{
  "n_kv_head": 2,
  "norm_place": "pre",
  "norm_eps": 1e-05,
  "attn_scale": 0.125,
  "init_std_o": 0.0,
  "lr_head": 0.00904,
  "schedule": "wsd",
  "final_lr_fraction": 0.0
}
Each number is 500 + 40 x the weight over its row's rms, rounded and kept within 0 to 999. Layers, rows and columns count from 0. Numbers have three digits each. The size before them is the row's rms in percent of the matrix's.

# layer 2 MLP down (transposed), 384x128, rms 0.165, rows 211-317, columns 0-63
118:415477532494503599521451574514448444528498495502517532528486541455513541461492487532506463482399494521551546474511477505495515495407492544545517572480427532539428493458523469463512477503556460
096:484528540521480497448503472529478445483528516557529520456526535456445487495538510513516540507530472522467408524490454578509503569471522443464469556532548474507528455422519432492468492507491560
092:470485519522452490476480537492424506518407524511522472496453475448458507533512490492478516470509493503562488513434557477566442639483556504559482499549580458537472537481517403508489527461458471
105:479498531551507439519461519475542484502530520474476503474457599515505450462524448496469496495562495517503462475480512482517443510545490511509490420431507508523485420463565500421471492513518534
105:507430548510503509382557562481485455489450448480495485535503510496526531528505466535508459480424489497479522390458488475474556547514515491559554556515494494533567477514524435554487501377445488
087:491502555479523447458450489427448478510542461456503478415550512556515470485528485549512471448439535520509509517599497504529454601575521503553473501524425567549547492512523495472425484521506466
104:556444513523532486442519421492486555469502569505539504517542493465520537527460526537557507441484558546475498455551500495548573508538500472472405464550515481495560531476472453508537482495525500
089:562550437543525539538491483508510470568518481479538449527492459602559512505437553481500548532552509479578490536530521495565516531485525406556491467536530513491528553442520524515498524562470479
103:527531533465547501508472508479465439492546455464517484481567497532548530478478487544553477539470477508654462572447481570469505519538521534477540472489522463573505511442488464527500541450548512
097:452554490491506478517407492479425459534579534461523485503499484484469493512475512411476457442465479455633451534491514502430460464535455558504545483420525515476518518526517575565517545485494481
093:509501487512513424492498566461543517518478530522487519451545481453476490518479552487519567511525522516563507421458434493422567506556562446481470560587432504440506463573512469530510491436454509
097:478538453507565500517528528484499502504566555538480537561531572584466511519445502502543527551535441521428564463486545537532553476518461473405528530498531445446516480554547544518502523446535511
098:419552532458468490462510511462482558523496545478484576496465458478420533508515516569506562433388540507503504538500532518504570491515583483490457483478489567537479440480556469504503541471489462
087:524498538533495499455506515562554475461423500601536452529515459472493541559471511554464530566426584520553469487545518486497569540502550464509432497566456569505563520497505506523489504492485563
094:493465439469504504492422419452423440450504482445469501506455527575542481476508544541570511480465466508493493573518463469495459594491514410500554410519492498545524466526527533488430450513475526
089:421426479519513502512519494442422499431572548529438502413569527508454552522522517465469459456500507498500500477512432544482507529510525495508505494568482531464507443566466478478527475510461510
104:473467510497495460449534515469547472507478491529509502535523474529575491422469528505501630496502496531488494430560511528477533562417488507568449471455517428442536470454568469544482493481489520
097:537463505590536508452540513581451562512525496473459539451446583465518485460483476434432529527492541491496508572455502490512515522468510534545501505496438442510480488532513550480499548480482514
099:536499518555502559511505477570399491439516458520493442504526481490616496505555421504500528497537525485454505515491428511491551475586468437482540465470523550458437511488496499557552507519485513
096:484510491484519512505528532421507499512472459519495546491488502507514453459521507446529549480486481553476495563472507534489532456500473529403531413544562531464463443474501532514505494532475605
096:514478519484488476502510518528531512489444508512569489546516461575435506522421524579478536505525519467469577432492482529486496510495483514470557490530400448541512470452478470506569484486413449
101:545560570481540512524459552463535562491437442421473489456528571516442547471510469565448499446505425565516500475515526493451553526491505512512540544491482553497466519494547491545479448573502460
101:437509389503465562439488498590411501515540473527441513544496495589463484503540505489444529494431532492535516437535436475534494467556496489450481502435479490509511494553507483485420471484498507
094:527581533529451432552522516497501489509514543557531547495507536525564448474562528489521451470520522478601489489506522535523483493521559509474416501540437537524542494512467422568480431504445505
103:542547547515500509530443549456498592499402460508459480494516493469485534473465577478470612544535511558503475521507454500508458547424556467445503494512453499473521504429482507525495462491570535
100:490526471573557511527493516454603563504502505501501490505527440511497475494488512481514535503537476538462501499518481524521475551486518552483522466544471597522445569520459484514468517498516430
095:507456520485507538471502509579507497442445497490510507513511470472565441461569516551510533565540519546550517524428491440502440495469549557525508545492548459445451474546514500495497500407480542
113:501473627537482427552367483468538458415463496493549461465500508499492422472434449564488469499471448562510533509561570508519520503535539498438450458502548513464507508507442469481510521558495473
096:561536453428488519501506496548518510452499507518476446381459438465571440522500541464449564445518488513501536505520477485519489538512483505524561494444499508544478424532502510417467531494447490
097:479517460479518492511445504553536401482490525542529557491482585526530600410485507494506447434509507510528434482571561531526512542449524542543529574545440559513507484532501516503504451491562491
103:528530509518473437569489452434513515582466515555586460550474493496556507475568488530444509499525468456543510530511534559530472443479455448494538523567517473389485533584509454531463483435527526
121:567494463495508521479569542473464505563525427499478485497564440559513479541524489529506495509534533534460512480462514548534455520507506527496480454481525431598452508506518540463504521460497483
092:468506557478502555570493501541490521461495626469457612527463538514527504523465499529502603462544567483531527503500518463484506469432530564556521510405436484462503496469446476500497553486437450
089:514446508493525481471495530531477546479508502451505531543537489501554519542508594488472539467562536480485515501615538484456532565527590487496483468481543586477455554460402475493438498528458529
106:483473480496467525466451526561562428478434513501523463495416519442443511489502492526535472520493475470518423584518486485574501474582518490502501466535579544594510497506463509488461526481467523
108:507455451544532449491475455492513509528500448573490461498412564530469481495564511488487454500529503550499497504521608469484456514487509422560454523561519491483517540526475423431555488508510450
081:506487482530501459450501463470514469485496453516470500517509470525425567578532507504401510552457452543503538549541426506554489559492556585533508463572514429490535571419488542513567537521555456
112:534555507480473537515595497391457522528539537463458490526573508489435515475531485494429506510487466469509516495473459493522596443467450538477521467509451504491459525523569565536459452423513468
106:483502479497511530510502533510476462429457530474535524556449507505502514515516472433438509506491471522532575584488477491495498497521534553513483510494490513604523461540544534468516475483519429
099:510479554543578494489499436432528402464491548507499540519585511482530531485458459571496504556460514574439552528507518499486481539576483472520492470484570427478445571425539452546482497502508562
112:541521439449495515516432576438497532486443513554574574495477496511530498507529387573571482530483509544430495588522484540510519585539477495503537436498437548548530484513539485552546463475529467
094:470455509516536489528525559513482440481550496539481484553507470497462510462480531492507488596447511436507372504484522440504527471547513450539465535512466541501437520522450476505504452482487500
099:540455459442513423495467511507593461483482505517544492516493472487554476469409531508554486488503485488436443468440432482504524475468529553515450546482495450545456443497507411436519490521493462
085:553467465518488503486512481567514530426556492434518511563533478433545546566441487498463477573491553478387503538538564560469568442490540457482499465489507533564479484438485511598539509471496536
103:461529548523451462485501507540486487498540462515497461525462567480478447583513476475534536497575481609373548468471411546481494444477564456543494450604465491432500526456468481536519489493513454
089:516459488487446513512518518488435448410496537478413549520469508504478500521482571544574486572501473502500466502487554495564461440531502437524452474540536469497472461471572451532514492505536530
083:537479463497579475476488480577476449554525577471529516434541531479462428523480459487496479458505505489490490497488489430510480547483579527496506496560481489511516530545534572450527451549504502
094:478457471511463497480573425544521528466499535545405536509552538480487498516461567521502573497520494473534508474506562507396511516490590474521501517437472466484535512473475527468519571412480478
093:490560527472516481474458510522481451467453493512510469514454524535495505545468544448488478406544451508471509489496529488545435442498504470544496455472561465445470506454543531491600456491493475
098:541559425480512529523544450547479541444530541509498512495470464463451532541555475491472517498525492461472511578489457417523554462516450585426416471456495447517459482424531499480538478538499514
091:521532482492427464438503417528512481557429539455492491517494507545538476502497440501544485410550548480532433471529520452510500549517529478475504557537533594553536498460485509443521470535521497
093:516524413540436496475563500544482451488508564537485529498520536521445551405542498578496470451469492453494509457508449537555497493500450574538472483534578546462466479551486537532483502525488484
103:556504473413451490545580478514526496455493490453485500535498470523532538543466536523525469433431575477475437534485494550504520505509469523496472510396487460541494555503533575432524462488527494
096:569512448510569517502427411513473435566515516472504493504536444550504526466500542441509559510514524407527497525539553448521394569477561524464454484563451404476539549478511464541459462430573444
100:514546575470537469461489431481509557534493518459478504511484476530471469458571579481485564534499485565522504521533452482483512524496501526522471404516457521532552519499533472448535535465535517
103:451516472413473455512464515489552525435505490526525452512452468466509520531511450509503531488541507475429493478517497516532506565543607539457486503485557513516512492454473546444408462465480520
118:510503421520504490499517550505486515467460539533502472369516478538488517530513431495476441474398602559496475503396533467486483504510490537450496496431427493542488430528599430484502521457458513
117:499532476503510506530469460441525455506503486407483548517488544447538487463534501476490501513509521403466549487489484473524488464504438437511519563474422417448578584582589564525493408510560460
099:493505535509523455515469506483535404504500538456487481531484610493529522472487515438526428525495499516504539543471509484531511545500396558464461480562537515464502457525508515516479424455472537
093:471429547502460523518468449487513460520513536487423578510539588495490504463510522504516474428552509532510498461472508502515487547496428464506460503518577503486517473497426508491483506440492504
100:457432542490468420505456499491470457468453528467562529434498522470525478483508481479455441518462524491499518474512484507525459500515522457509506634450424509502489508478480490482492565599479472
110:528465402471556522483498458506430597463486482523511536518509506465452479476484436470548494558418623496547509483505493459431536514471470504416510547435474522557507514556511503447495519526466513
096:544475474498449537481460490508521434561457442533505448508464507488482477488478386411487481486543492506584476448533498522487524558567527440496563464403497496483512500509457511521458550555516521
106:533510553507506523496564539478477511500592475493559486482471488491462516417509498464498502535502478538422518512435521523576560525503442480517508628487515463522456452475525598480536476535518485
103:471487514572509455416484498483496492523535494492523454431456477490493533492506506485531523452493449568580521560535441535522528452488510557549435504515495509502569495495525439515470482478534407
094:504479490492441566554441475531486505491482503558404416491520439515383541527564481510479519482494486530496501465517449492427503455482506539466513479457511546476513390535502454439549504516552460
106:529477530539500550527459453502471556557537503433495490477452570527450485534484498521436527480490480532453457408532543440566523475494523492524468411450515527539550531489580446526497456530482579
110:541432555537549526442460524428532481416514488494482489508520512448532503463540504501515530437539529585466524506460611504451485460469514462521502459533459579539479556467528496504517488437459533
094:556550525460473505495551496527541491507566486503450475474540579480548520462543499505602511517520463477464541548551481490524461520510504482464541525519486421526600535482491507496424542525526552
107:507515524511480516486462446562485575414520504507472461522492523524452509603524445475565400466476529552494462482455490508434546513507555506527468506479550567555550497525378499474529507507465587
097:498489529499597451552493432517505461538498538495511540451505477497504525534425526573486518528513502516454529516560509531498483583557446460464541573519509469520487499519519480526436463556495469
103:530485516528574519533553533488468544460472471565527529550476429433527476568491551581452448500475495475460486510498419520461496482480446562576507501467532492492494571402530579488521465488535458
093:549474462510545543519524388521441476525445484492504491443560498502486465430539474494496527473450484482488541470447562480479470478533547490424536513499520517516481504414448463519517529498465571
097:391497387516461498580478500540482462480477496418491525528490537449462530547451510485487472451490510480559522471494562479529571492483546470460557476542442592542452481464478493557493512475445559
119:524517523524539532503461476495502545501531552509537524533525488547438589525501528446553538532490474529584477546486467530520500491465506475493530557529481484471391527557508501487372573467453500
092:414556527486405554485413464504464469521525550497455496445550455477406493507535409514458453435529521423443567519467413457458427455492457518532464507473514536544508450533540482517501497501496459
111:550605549502544465461525505440535527491547466545520486531501449440539574478474488515521554514444439482479445504515452484490480496480521498488512505436540484499556561534477495473507488478446497
100:497571498485480469517541448513480507519504553474513493411485518547483451506471543557510490459487489519487523522500513491532520496581541463436502499524495501566514571426485570498516473524471458
090:570484468473422468412469490505410482470523489439505498543519503589476503512510463532486529555526527506565542551465518437490523466453538466433517483470462556552418473491463532487496598539416492
094:472457512491477533509500484518511531451492527461527447454440510492555525496485479506507446464495468516507503468477470503546509532513453575419522549442500478483507495568569595522544461467478463
118:530494509575495578510520424530485472536469496487555475554514455521566491540441437548416463480438502451459560506431501536386532482472496516507498423520552515482503486543475538427546505486499497
103:432530524549428571486469482542454469478445499496446445527555480479517505501526544534459504473444533503513494540448555467501487513524490495503593581524492526532536527473522476477444500508544531
099:542594663523496442459472493444558506555545484417490526511561454465546532542538490491495458438538529478490556487518515445480497509502460488486500549495441518452561488526487510471493478488542575
149:513568462502552541477503544485550519491486493491425399514463464515544456512541490496513508503513503526529484452466396458529498405538475477544544455478452484481465400500452559572489548507491509
096:455450551499464474530490515448492468537454478558494487598483526525458560547475542553470491402512487430485509547491505490450476503518442516486495479466528540445517441459464507533433485525525495
095:558401494464503470564470522575434480561506487519505564528440586524470538550524501457491524456526558535459539485488457458498486593451571433528529535545537560562471486458434528507455537481548532
102:526474617466550526499605547621513551534490463566482532467516524433470487518486523523553489439504517498502500498451484564561461516454529514483532498545527507475489536542473453488462492463470508
121:517512453548488505567540494502518487521503461494491354476482461483531480487534484472505505541514536496541482571464537496423500491512477491515452453444522544414532452510474487466548509515575468
092:390416513482462547424509546482504504527491497505504530487533456473503479585558561498523477533446511463469504498567498537457476490463541447496547516461482471445509516514586498533517477504457534
107:474430503432509488444531546542543465490495507508543542564564514516494547528452479492475461536460406497533471482540484516474471523544534473503459547449504544512494473513551482476567487563558494
105:522426549486487518503564536472466518489468377479422457574453571460543494468459454561539580523503497479454490458480458503499427504499536538536513584450541504499516500485542501560512536395535501
097:513569529482510500518544578568553525493524458523520387540486466534590543490498515504528466476483554509508503498516453530421512514504490543510510421482455451494446489476474519486500519457494438
087:516536479446521454534532481503524519505559499586617488510490534504509528488470509476531511475491492528491490541551484519500542536468515530462505486531519612546509527562473545501439502558459504
107:600482565522494518519500510493480502458443479449571501500525558463456511474463524512473514483536495537492501445512446553568463504500547446464478495498515552526533513450492458522553591497483581
096:525466461498410513578468568507463469468437509492446576564488509487495503460506516470502528464514473527494491518521435500483455628467492505467552464542520530462493521503495433485482541508477527
101:469453473530554547412495524473509491499550525450498479440536439505524503596576490498547487511501536548508567474489451516523507524511531472566505524585464526504489483508530518554555531447411495
099:462456484469491418503501453478453508514495463493476481539477494445540504567510480562412449536486492481484458575391418526486524545551490450531458522502433429574479476483445474510469563508572469
115:511528468464523464450501474502519451459542550365529495528462421507551451519502569493495611512516574521488421490541473472461521462544527444526465442478522601532560461482541527461489476527486572
123:557574538527548513474527518522498514462512443494483444493461359513470497556539419580445548506502429522508471542508494527440537463546505503522519463468486423541432493539489487457496479567483466
112:455536470563490500524583538489481544485510539498529545513512472584546490557427503482596472541529552546536505516574505408466593507503497534489455509484442548572453457527504508527588500526502518
097:481515515472514474520471554479584476461476463533499516521561511496463480526454441440572539487463427497506443490500494455577511499498481422464501494513512502434442492560435484503449474476504459
098:539563395492555517478499494583423564474550501484490456463513512599513550546460457519509469460521505463531494500409435413526507513454456551499451497436519515411488430406512493498537491543517466
095:448481585448443548495508467559525453534549485469488490542520438491560571539548467490558504437476465533498506513484514496547482475449558466503494541432633490521549515505500463532457477501499487
090:494500435565524513446508522483425476474566510449502538569502466447557438534465477558561564519491489501558492470453466483483463517552548488562493550518544520485476453539564506457451447453500488
098:441473488507457537487476518442387518469505562524469449445531523518524530497476505549492513470488479439480427435488508517512460586506478543474493556493474455391535557433519473487572532471529486
103:466572515560441502474464527458536497440549515464487454462515548460552465514368482533544517493564486520482493446463491530515526444520495457575446539530545458518556480551557517552460449457529507
108:487522474403514562467461519518442482500551550504462463592507405536576490549447476516549530482515484541551542561440445508483512474582494490483494433480518499577426401495509480508469530524456522
# layer 2 MLP up, 384x128, rms 0.187, rows 212-318, columns 0-63
096:568459444536457584508528516495528561458555521492491492562525496480549490472478560501484559545496545507448513493500507466439498460510518490539472511508505449451476516449541487441549512460480471
096:480468538544459547503456475478448553447523517485499531495514488443510434478501487430480451522479503543479499431467427489518512529456572471497492521545533440506437518564524458557520514463443371
105:513467477493531551501451455521490491523568431497470454442470444488514454489447523512474460441498490485500512478497437516498533443495443430514472435526510483533514628469525550501466478496502570
106:544527551442495525562547489515497480463408482497496561548498532529516474529545487431542413479528458528428496466422466456568495484479488435483569488555581482437552532462569510436587525520459501
086:481426505474535533480490462451494494523457543502486477556454487521484432493506488481454537444526504560534523465502555522479494460485475537566498459513471521483523437554503553515465540518514362
106:523422416542507511503482514420542567452506551573428547490511460474544462521565478478497518466475462424484537526501471514514559505441555545480495465465478463487488569483520541466501485519504468
105:437545525507474489523474504487512469524465451539506485509469486449476511442548476474495479451480427529509446537530518538530531480542496562495518461578506464533532535489442479561550468349546583
120:503491535534587482505480518554522517468462503470504476523509469530542542412588442513492465530494522561487542556453423448484514518468492577538532444552470468527584508517483486489527535486480467
104:471468455469492514547465466459576489494539490488448558425487582466507472492568484547420479555502474468393513468522516529572581506554520532466548471565513518486506429490487452544493438471515592
096:491496518528517526479511458484522524465460476491522532480555533475436453543555505554494458505525519397567537522517587481576529522508450529541470541468507504511533460484467513487475498532500459
088:569489514520463462528567487540474439504512480511547473485502527523424541499528529503546505470492527532515515560539517476521517501529446493507464516461530517503531507475522549514453446446502513
108:565453502497507499499519501558480471600484566448494514447468472468548535439474501548467482505484471539491512499549538486455594481532502469592515522522482506480526437456549518500431517498473457
085:496504510545478504470472461516489425524586469474437538543560600472484453432484513499478474497533538470447461526573582578475506410527506502519490484513501481478534502476502498480527516528424515
100:542473466526472498470496525471541562556543518525424510583502501482436499525488559544459443493521536518508514486528577476503587486456465483530478495516437504559521485474581498521614507511561522
093:521534477507516519535493539515509502489506605507461461523535498516510482555453429467544468476430478469560506483441458510461462497510481555473494442526463474479516457423456531508557441547554547
111:527479450567519504506408442476506387467514421553490523510559469497505425431401492569441466528474438489519530483413538507557518469514552545529541451523503563505516484499516499574494520511495500
104:529489535537476437515488477587540514472529522480516485492515594485430513480491429537521500503401500503486515433503621483462517509553479510604456515452496539457552535508527511482501466543484538
106:567481488546491538527504550475532535501503452554512499513532479443494448503546484493450462591506545457491446524494509523485512502490499527575575516424496490463434504535460430472465543530546544
092:462489498542522464456449513561547500547541533509542549550500523491479444484480522416488445475443507418557511460516525469481507594499427481513552603435497523530546479497481500526538590553551493
099:473518477476509488492470491439588521517556414475463494489532453496525434490440455440487447483483484464529443552561508540501495522546510555548522449482465468514499490554483501511494502461497539
091:454517466569514532532525521515476558500422420450493517409499464529553526466494484551430476481498557510467530544428625410486533436491428496519476522448443430504481533445495616550536526545528474
106:535556429521502439515516563458457530434486524507554506463474473502582498501428468500500462423550458439499452486475548462563582467534456571474577471513501518557495561520520501538463508526521491
086:409511486538451525523435422533451491552487530590549496512517497483535439485481468537467482486481567552538510514533516456514501438525480482464507500477510517449454489441475509572453507473480495
099:479553498469489523496472498520456483492445544480489485449552494467604466459470517454501541530513597566531526528529479520486536496475518411506541488507458567508538436473610543507537489493442560
101:467557533531421530478463523477471483509484509469418485575499497493538475515555479498535513505483544530627506492474503452516485589439487453570483574447489536528556465463558476516526512465514531
099:506522517550474501507509523442526457480530516445499454483480427577552534465511495530449504506492487465545532435467539519549505540575417520557539435443546597542457531412506483547472442586509528
107:511530430421432549538498499497496438537506538541499519441484469498454437577487523542463452500565458491505516519540492537469581508483525508506550490503492456487549448545594474512480475476499497
091:512504514528504436499500557488552509448490471457515494614485491566505507529491545511570433535482506520482522438482603443548595505500490526481469525490529431503543498492441535493533489500518503
090:468494473508466467537541525497451562500489544524499554541445438529467525534468469488537497526444442457512437463482526479474516528407462514485518435468543510498538517441462512509506522485536451
099:487516517462530418478527597492434560553536485453506482469471504518534422560546504499501442495487520468528566496540479513523482501473483486521485532548509515534537525529492497487466574602507430
099:522491516509567413463528465470478452566516520480446511499424503465471401501486554492502515551448527572502525470560480379553539505529426518491485490464531492528495477443449527502559532540509538
090:495461464447474496533449484424506419489582460511502543465496505433486521492527442471475458535515465545523545485484466540454476514480515533478497582585472506518519512511480499510490508510549517
101:497551484536526449533437405459603454458526491504521449511489477478490515494535446498532528548483430457498517510434516530447520425470487531526504450600516438479466491474492539528530547489477522
109:565488583494553478567533497444475525474442473522478605472497491501520450538461493497534415505486488471498483526465494522563500490447479545559515506562534506570496515455487552482403543473516507
099:456473480468458493477530519525439443489517548470570541451448572502527537508508497513497539528507518455491458435467481476447533512466512579542547496466512518389482438561470531451551469515546452
111:528528540521466473546490525553475501536550509506501462422519477504545436486496533484618514482524507492475497440481561497463500555563498504525516529397537543457466444537531438526494503489481537
103:526513476506475507510497393468474433512537551563618448547426498502453517454456439520529535448452498531490540513542507498455513595511444542535546468533511496451446560519504521507510519471397495
106:486487447497472428474462542520598546472581463504416492458564494564546512429442449529453417451525481471480522519487456572514539489530480560492493438474426477558533486527413453527478444527511512
085:486504433525550452514505481454492513437524583460421595521441435502471488504472506497570477490487517588518479547509478456512485566479434454466438458601470496487531478468552489481479475429497496
095:551598520433510529503481494481486445501486481522481419486513502477510520541438503575557454522494480540535429463429498476569513536516519514407410484534524490536467476535498491480477501580543506
101:523512435517582447376563457544542516459528511350532548516515499490504511516525523513486474477439448469554540449462581455478486497520500564504505505481522501467508517575518533498515499464521541
095:483459575491510563513510504449524491437512503481440503520526501589554552460477435515455496478452530568582539468508481500558469472549482479481560420535554552502496516525501487489520504522526519
100:483505468610498543456565512438523464532559456536481502604526514440434438513440526487419460446424508490553485522479479458519494527505392515490559452486522495518511509526507537546498511515535498
101:566478498484407460542570520458610515470528470481511429476518532488593542571436515499465474529478449469524540518514480483469471490489421516498508519482584465446516513480499459574502537472455492
096:527533567420504526521505404574558508476539438514520453512497438479595565532475427480462447439453422481528487533563459535435529491491484535521516504458520488459475541513508567494613517505477466
101:513555517512457467533542559504529480498538419577461465551483483487509473507607561510476505437489452529518548436563523508515525513524445499536477485530501575518512505505483517504500461449557472
101:527533422521478466597451416520466456501483492449529576451472547489529514462482489475548425579591540513510449514498519542471516450403543559554535476491555478457494517484462539525518516503529486
087:422446567487476491514498516462488451536475515506521437465535426503429473439577527546532500475489498450506506517451429561513518486476497486549517499476531465528507467466403498542551533495499490
095:494442553454527491498517588472527440524474535582564548444536495496496479480404518454506505531462470542622462418498535570513451490509509465568529502534519517451529516514467452567497500525520524
091:460500536469548531539566510509561469463522473492539512524474470487462442523459585481416472567497447517528611460537391481486534487473496526523502510554510475477456459555458456521533577492528527
091:534597501480505511579529521482536520475526492490517519480488550518559434545506491408460548447530499516515555486475564466481551487502487484494498505487410438493479591454552483469409533569538517
112:496473528539501493542500414543557461460495538573540564473469531490527518504445480552530458544457494459488482496463608513481483483548487452523558512475431478523453460514462500488513520528473489
085:544495447451475439435472506551487515440458486436530482435523500477467449556521534487503494539513494532488484520525481509495552536432507522567521485570453584446427503494571534480513506483491510
097:509469496538569478437432443497430453461566526499519521446481527561472463524456513627457491524417526473583533515491489543479531541472476497556462496511525549484490477425516484510530502558517474
099:472384430527533462535522463496477450505504507517488542552418569506464554553499508536458484547461495533452558459559497514451559558522443509513477475480461541510556504481515476519474508457522524
112:551521483552498426545477459483405471469471564485456538478560475468474441570441518475492417534502508480550523512471510448446577525502453462485485463445484533493520452505538449546506547567519458
098:444493555475560497541455444437500530431492558447503511542469438533591493548539483514451434492459480480543461497555461556472436521501495376475428477523593463526485485478520564450594505540542541
103:524516506506529506509465556444527551530642483525526462503473540432459495467543474412575517460512469446493543493552530454554460572493508461530476523517556423526503514486505524543508512478587502
093:539551496452534504489523535515525452542499485571530495484469503522486509488401468466571527583477444435519488549471524448489472470501524561507491463555412449548523528533540489515453547485555481
103:531545537525497522469540531529505448499466520552481466519479472444493504525524566533547544590514463487509514499449480449449559461503515583495482469496457546513445542516514516502521456483464548
098:557482505403514525518454501488527531456412567433520500509470483530558474481545497492511474589500447554511510483469533480494539461522456454473483508467512479566550474516509508535549491468448520
104:499493449517505532493546488480580528424557464505488494478571490460520511465430446425460471545483540484478468493527450503495487519518516490541532523541436498502474517440510486568549477443523544
106:570485535489511502526461503496539489483465538582351472427500529451517463534571451489462477511474504561504480535538466586487516500447530465545540536457440478530548535465467509485509460580512458
092:486462482531507449568451436547520461509507510478486567512560441480509545494461528523422552506553524499460530508498501531534536477502538558519539507480531527459493497434461539462495589466499500
102:543458507494506494520539524503506417527476494472495525496547474541517503562473499540599414513468513517504464484450553549515447486521567508573448525494450438490565541481491516550473483484486499
102:507488495535502419492487436482485516466532495525520534454487451538521503540506459589534475525501604466500489506456520500558450490511537471455464439485463508557619526504509493512526453554490573
108:500497551459509522524550481562483442458483495497429538573492547550495514442537504490467521522477510471519525528516462469537588565488554447488448466498495414502481546495535492477575554524518511
088:525477510595504515529561458501425469426497471477472447526413490521502555500489557520431505532479491504506501413516504523414527528603502505456466479459514517487459551468574486538529506602473499
131:533523482503437446544504504501509498425520530507438478441517549568522479455481508522510503439551532549465442472481459509528575436475502448503477527477518557495447584508491504509497499515411417
088:472489440471478481490544482565484531436488486513508539562492526492479541515485586434504544523488564550463517606498626491460537528506460506519564416438546489509529480457500481494501502538551547
102:462459491531497524522516502513485419485472505558477473476503472503503568535536501559529474504449455435528482539550457577511528508487494503466522566494502500509480477450434462481527565511506524
094:508512526556505517463469542505518490424639483475539541486499562499414519518483437513609502473494388519568494508492483536507436513482492453502550505545531549422505472506524542475546494466551498
102:523538498467560495448528420491455517512518471458439465494463581494436480574480551485553469496502540561460477444599522498482469492465501502458455507506493499518414562510558530498521523586501425
135:487522510510530488611462407491538415515516459452563529477452565527506493491432585487535440547471534528526551468452439427542529459512491497499538523512467509542460518479470500497590543511569476
089:406467521467476475516526478495539484564409424516409492557528451484513512534479532494532447519505540513467459483495467536506451437510452552536538534463520507502514480453494595561488516474531461
092:504502565453529600438474521495545517528506576506547468493482432573459511437539459506527492508505455537540472472544485492482510522494402465490512463535525551500445540454522499476448464464512489
101:433528455509460453524465503479390441504447506573466516478542516490564439491421412498537467508555464470539481501510496499485533511464495480552515491460569578486486458514525517509500479514456497
098:533531539523500516494510536536587475499504460524470428490499495469451477355453471513549524537492407520509474473559556556472449474554536505508468506459514539458539510479526455506555447474519486
105:521458542537442484446477511615521505571522438559504496577453474581503384486491491504466539485507478478411527539479557507470521482534418491528523462508453476479479441494523534524510460495557553
125:413564521482479527477435513501526512523455531506496505497480463537494503525595492491530562502556497454491381498459455552408550478491547474579584502514519424479506530562559462560488464497526481
098:517525507484504607539478538538471502592532546487494496477471451388494403534476470481381505532504472493480512555527417501478563466441492529458470476531526547487494547491540474428496502509524489
100:501564473429451503483487444504476479510459544551524469540467477515453442507528438526467512555500459466481487510510556534484546510456503514494537542534513529593479567420488431490473511546492467
139:474613503496494472520470524542473538491453495468439509476522471416549501539466504518476528495522475502510498509503453495469522477491456513509562408488455543434455530465447522522630455485530527
099:526444501436562567491543436541524566529488615465458471557520498507478484542469525609503423481488497483558533508556503442480525577502503519498551430429491528455556454469514520481459470532446510
091:529601476536536519474501481520528478486504523472460419540534529451503502544477464525457506483500441512487425488501426478507499523522460498482543485509571506464408488554493515507514480555460476
106:503485513507539544462484475507491458493542541477490478422482551522518486568476511564486450470522470462528546517450515553463548509546455472530519573528538461575617493457489495457485481551481519
102:491491435491525443472480525520508535486520441513511443457432460460529505521518526477508474595467508533474552524511534477420477478469490594593480483479535499464521445511491422471540525538482450
090:511651486507492462547537470491519489506494544466576520468507485418484531488511475490483456515622479487476533469499539508499499539510471547510493451561563579558532517511491458480512507488515425
111:477537521535480478447534525478490567471457506508453495463476482478508505503525520420524489495514525512443510504499548529481501522513481490529595553418442453385434578504467528586437525534563552
101:351520505522428527520489502571534485488506537537499453486491465502414511492529517554521525445481492601503462494520508491488532413483572495464467510560476464495560504495518444561548462452548455
097:516464534475517460482484479438470498455459555521522544524478510534539482566486488516571511514488481515497523498486483527497512578377452521552469454484573512460592517469530589491512583537536485
093:444458549452506493502473524372429542464503515428494505492586508498453512530484526532459491527443518471500588501549509543508458544461491540463534469445507475510517502469437523531490465546600532
101:473480477487467538472507475482493488531541462471469538482472550489513526505401424479525441540453462449562479581523537507493502480581499547552588457475512520604513506515437473568542519489475576
113:583493504528473451511472466482475493508531508442584495547544537515504500476528507479555381504508484480560521515538427491527474486526461571491509455456472438445456506467493546516564543537475469
104:525555548521524415530476519558510517462397496489552542528492459491573522570463433493453473452551471563524445489501482458517527470458443518525507469487477518444437469444457513480511536531567481
099:533520434496496451493530521478467461385545570513490544502499539494465614515458459532465465525535506480475414535484527510467490490468453494535427495535476502471479498513483427532475554532552484
109:457550493503522523498488515443443414464536468519458475528437469515467480529561467541463462520499513531498515483595499488542525549597518434481498466564491497430510478480544460454526478508430527
124:506451527548430466520486543515531545397526549489506468541483566600481498436527443473533540586536497446494511554427521500496499462545541517474465519492470443541524553470524494461510583533507393
098:478588442552505482538541488500514502532486622478486422586557512549568475470502535496487486547478488576548519541525531516444519471546489404487486482570538525498533418530587466512517492538494465
089:482472422465515530498489507473464468530520518466513566518524549504563525445496513522454448452443425544519475469471481510524492470488493457524425477493558429543553650475507445503536528483448432
090:525482504497502524519520498508521512437465505546518525525552488512519457452494510469455445477535483534538582499448563445499518484430509489464565464534501400555501554457526499496451510434504570
098:497541465471453524540468511488493562529425492519483436527529447475459477454500451487459520477467491461465567445481435514491519602469469549506543534538449486479523507524523451555473478488509589
096:510436455568429536535568552487460483486557582508477532562523538524478556515451511561488488504528480473486534567479478503489499447478464507463451442429490456437438471514463488461495446556535452
093:544467526502530440537586476517493473425509567537485531495450482544516477430507501541410450528505524455504478581455471500529486422553473611455456512483472499501521516376469505476431540523524481
092:535554530482553463419421540489502410532452467586435517482490442457471481507419506558527496519546442550482474465471474517495512535492488601473533604557468466534520508412467465563531498528598462
106:502476488528550450479469534508564503456450446484476542566516457490534529498480491474566496529453513534528513500433493507504473492542486530548567490518470489542528540398465520505544502481489564
107:457494505560532458546456476589476469545541511544513478492469588472476459528433478515544528520435500519495476440563528482465506478478487542435558512531480506459499536509480474579481475435517525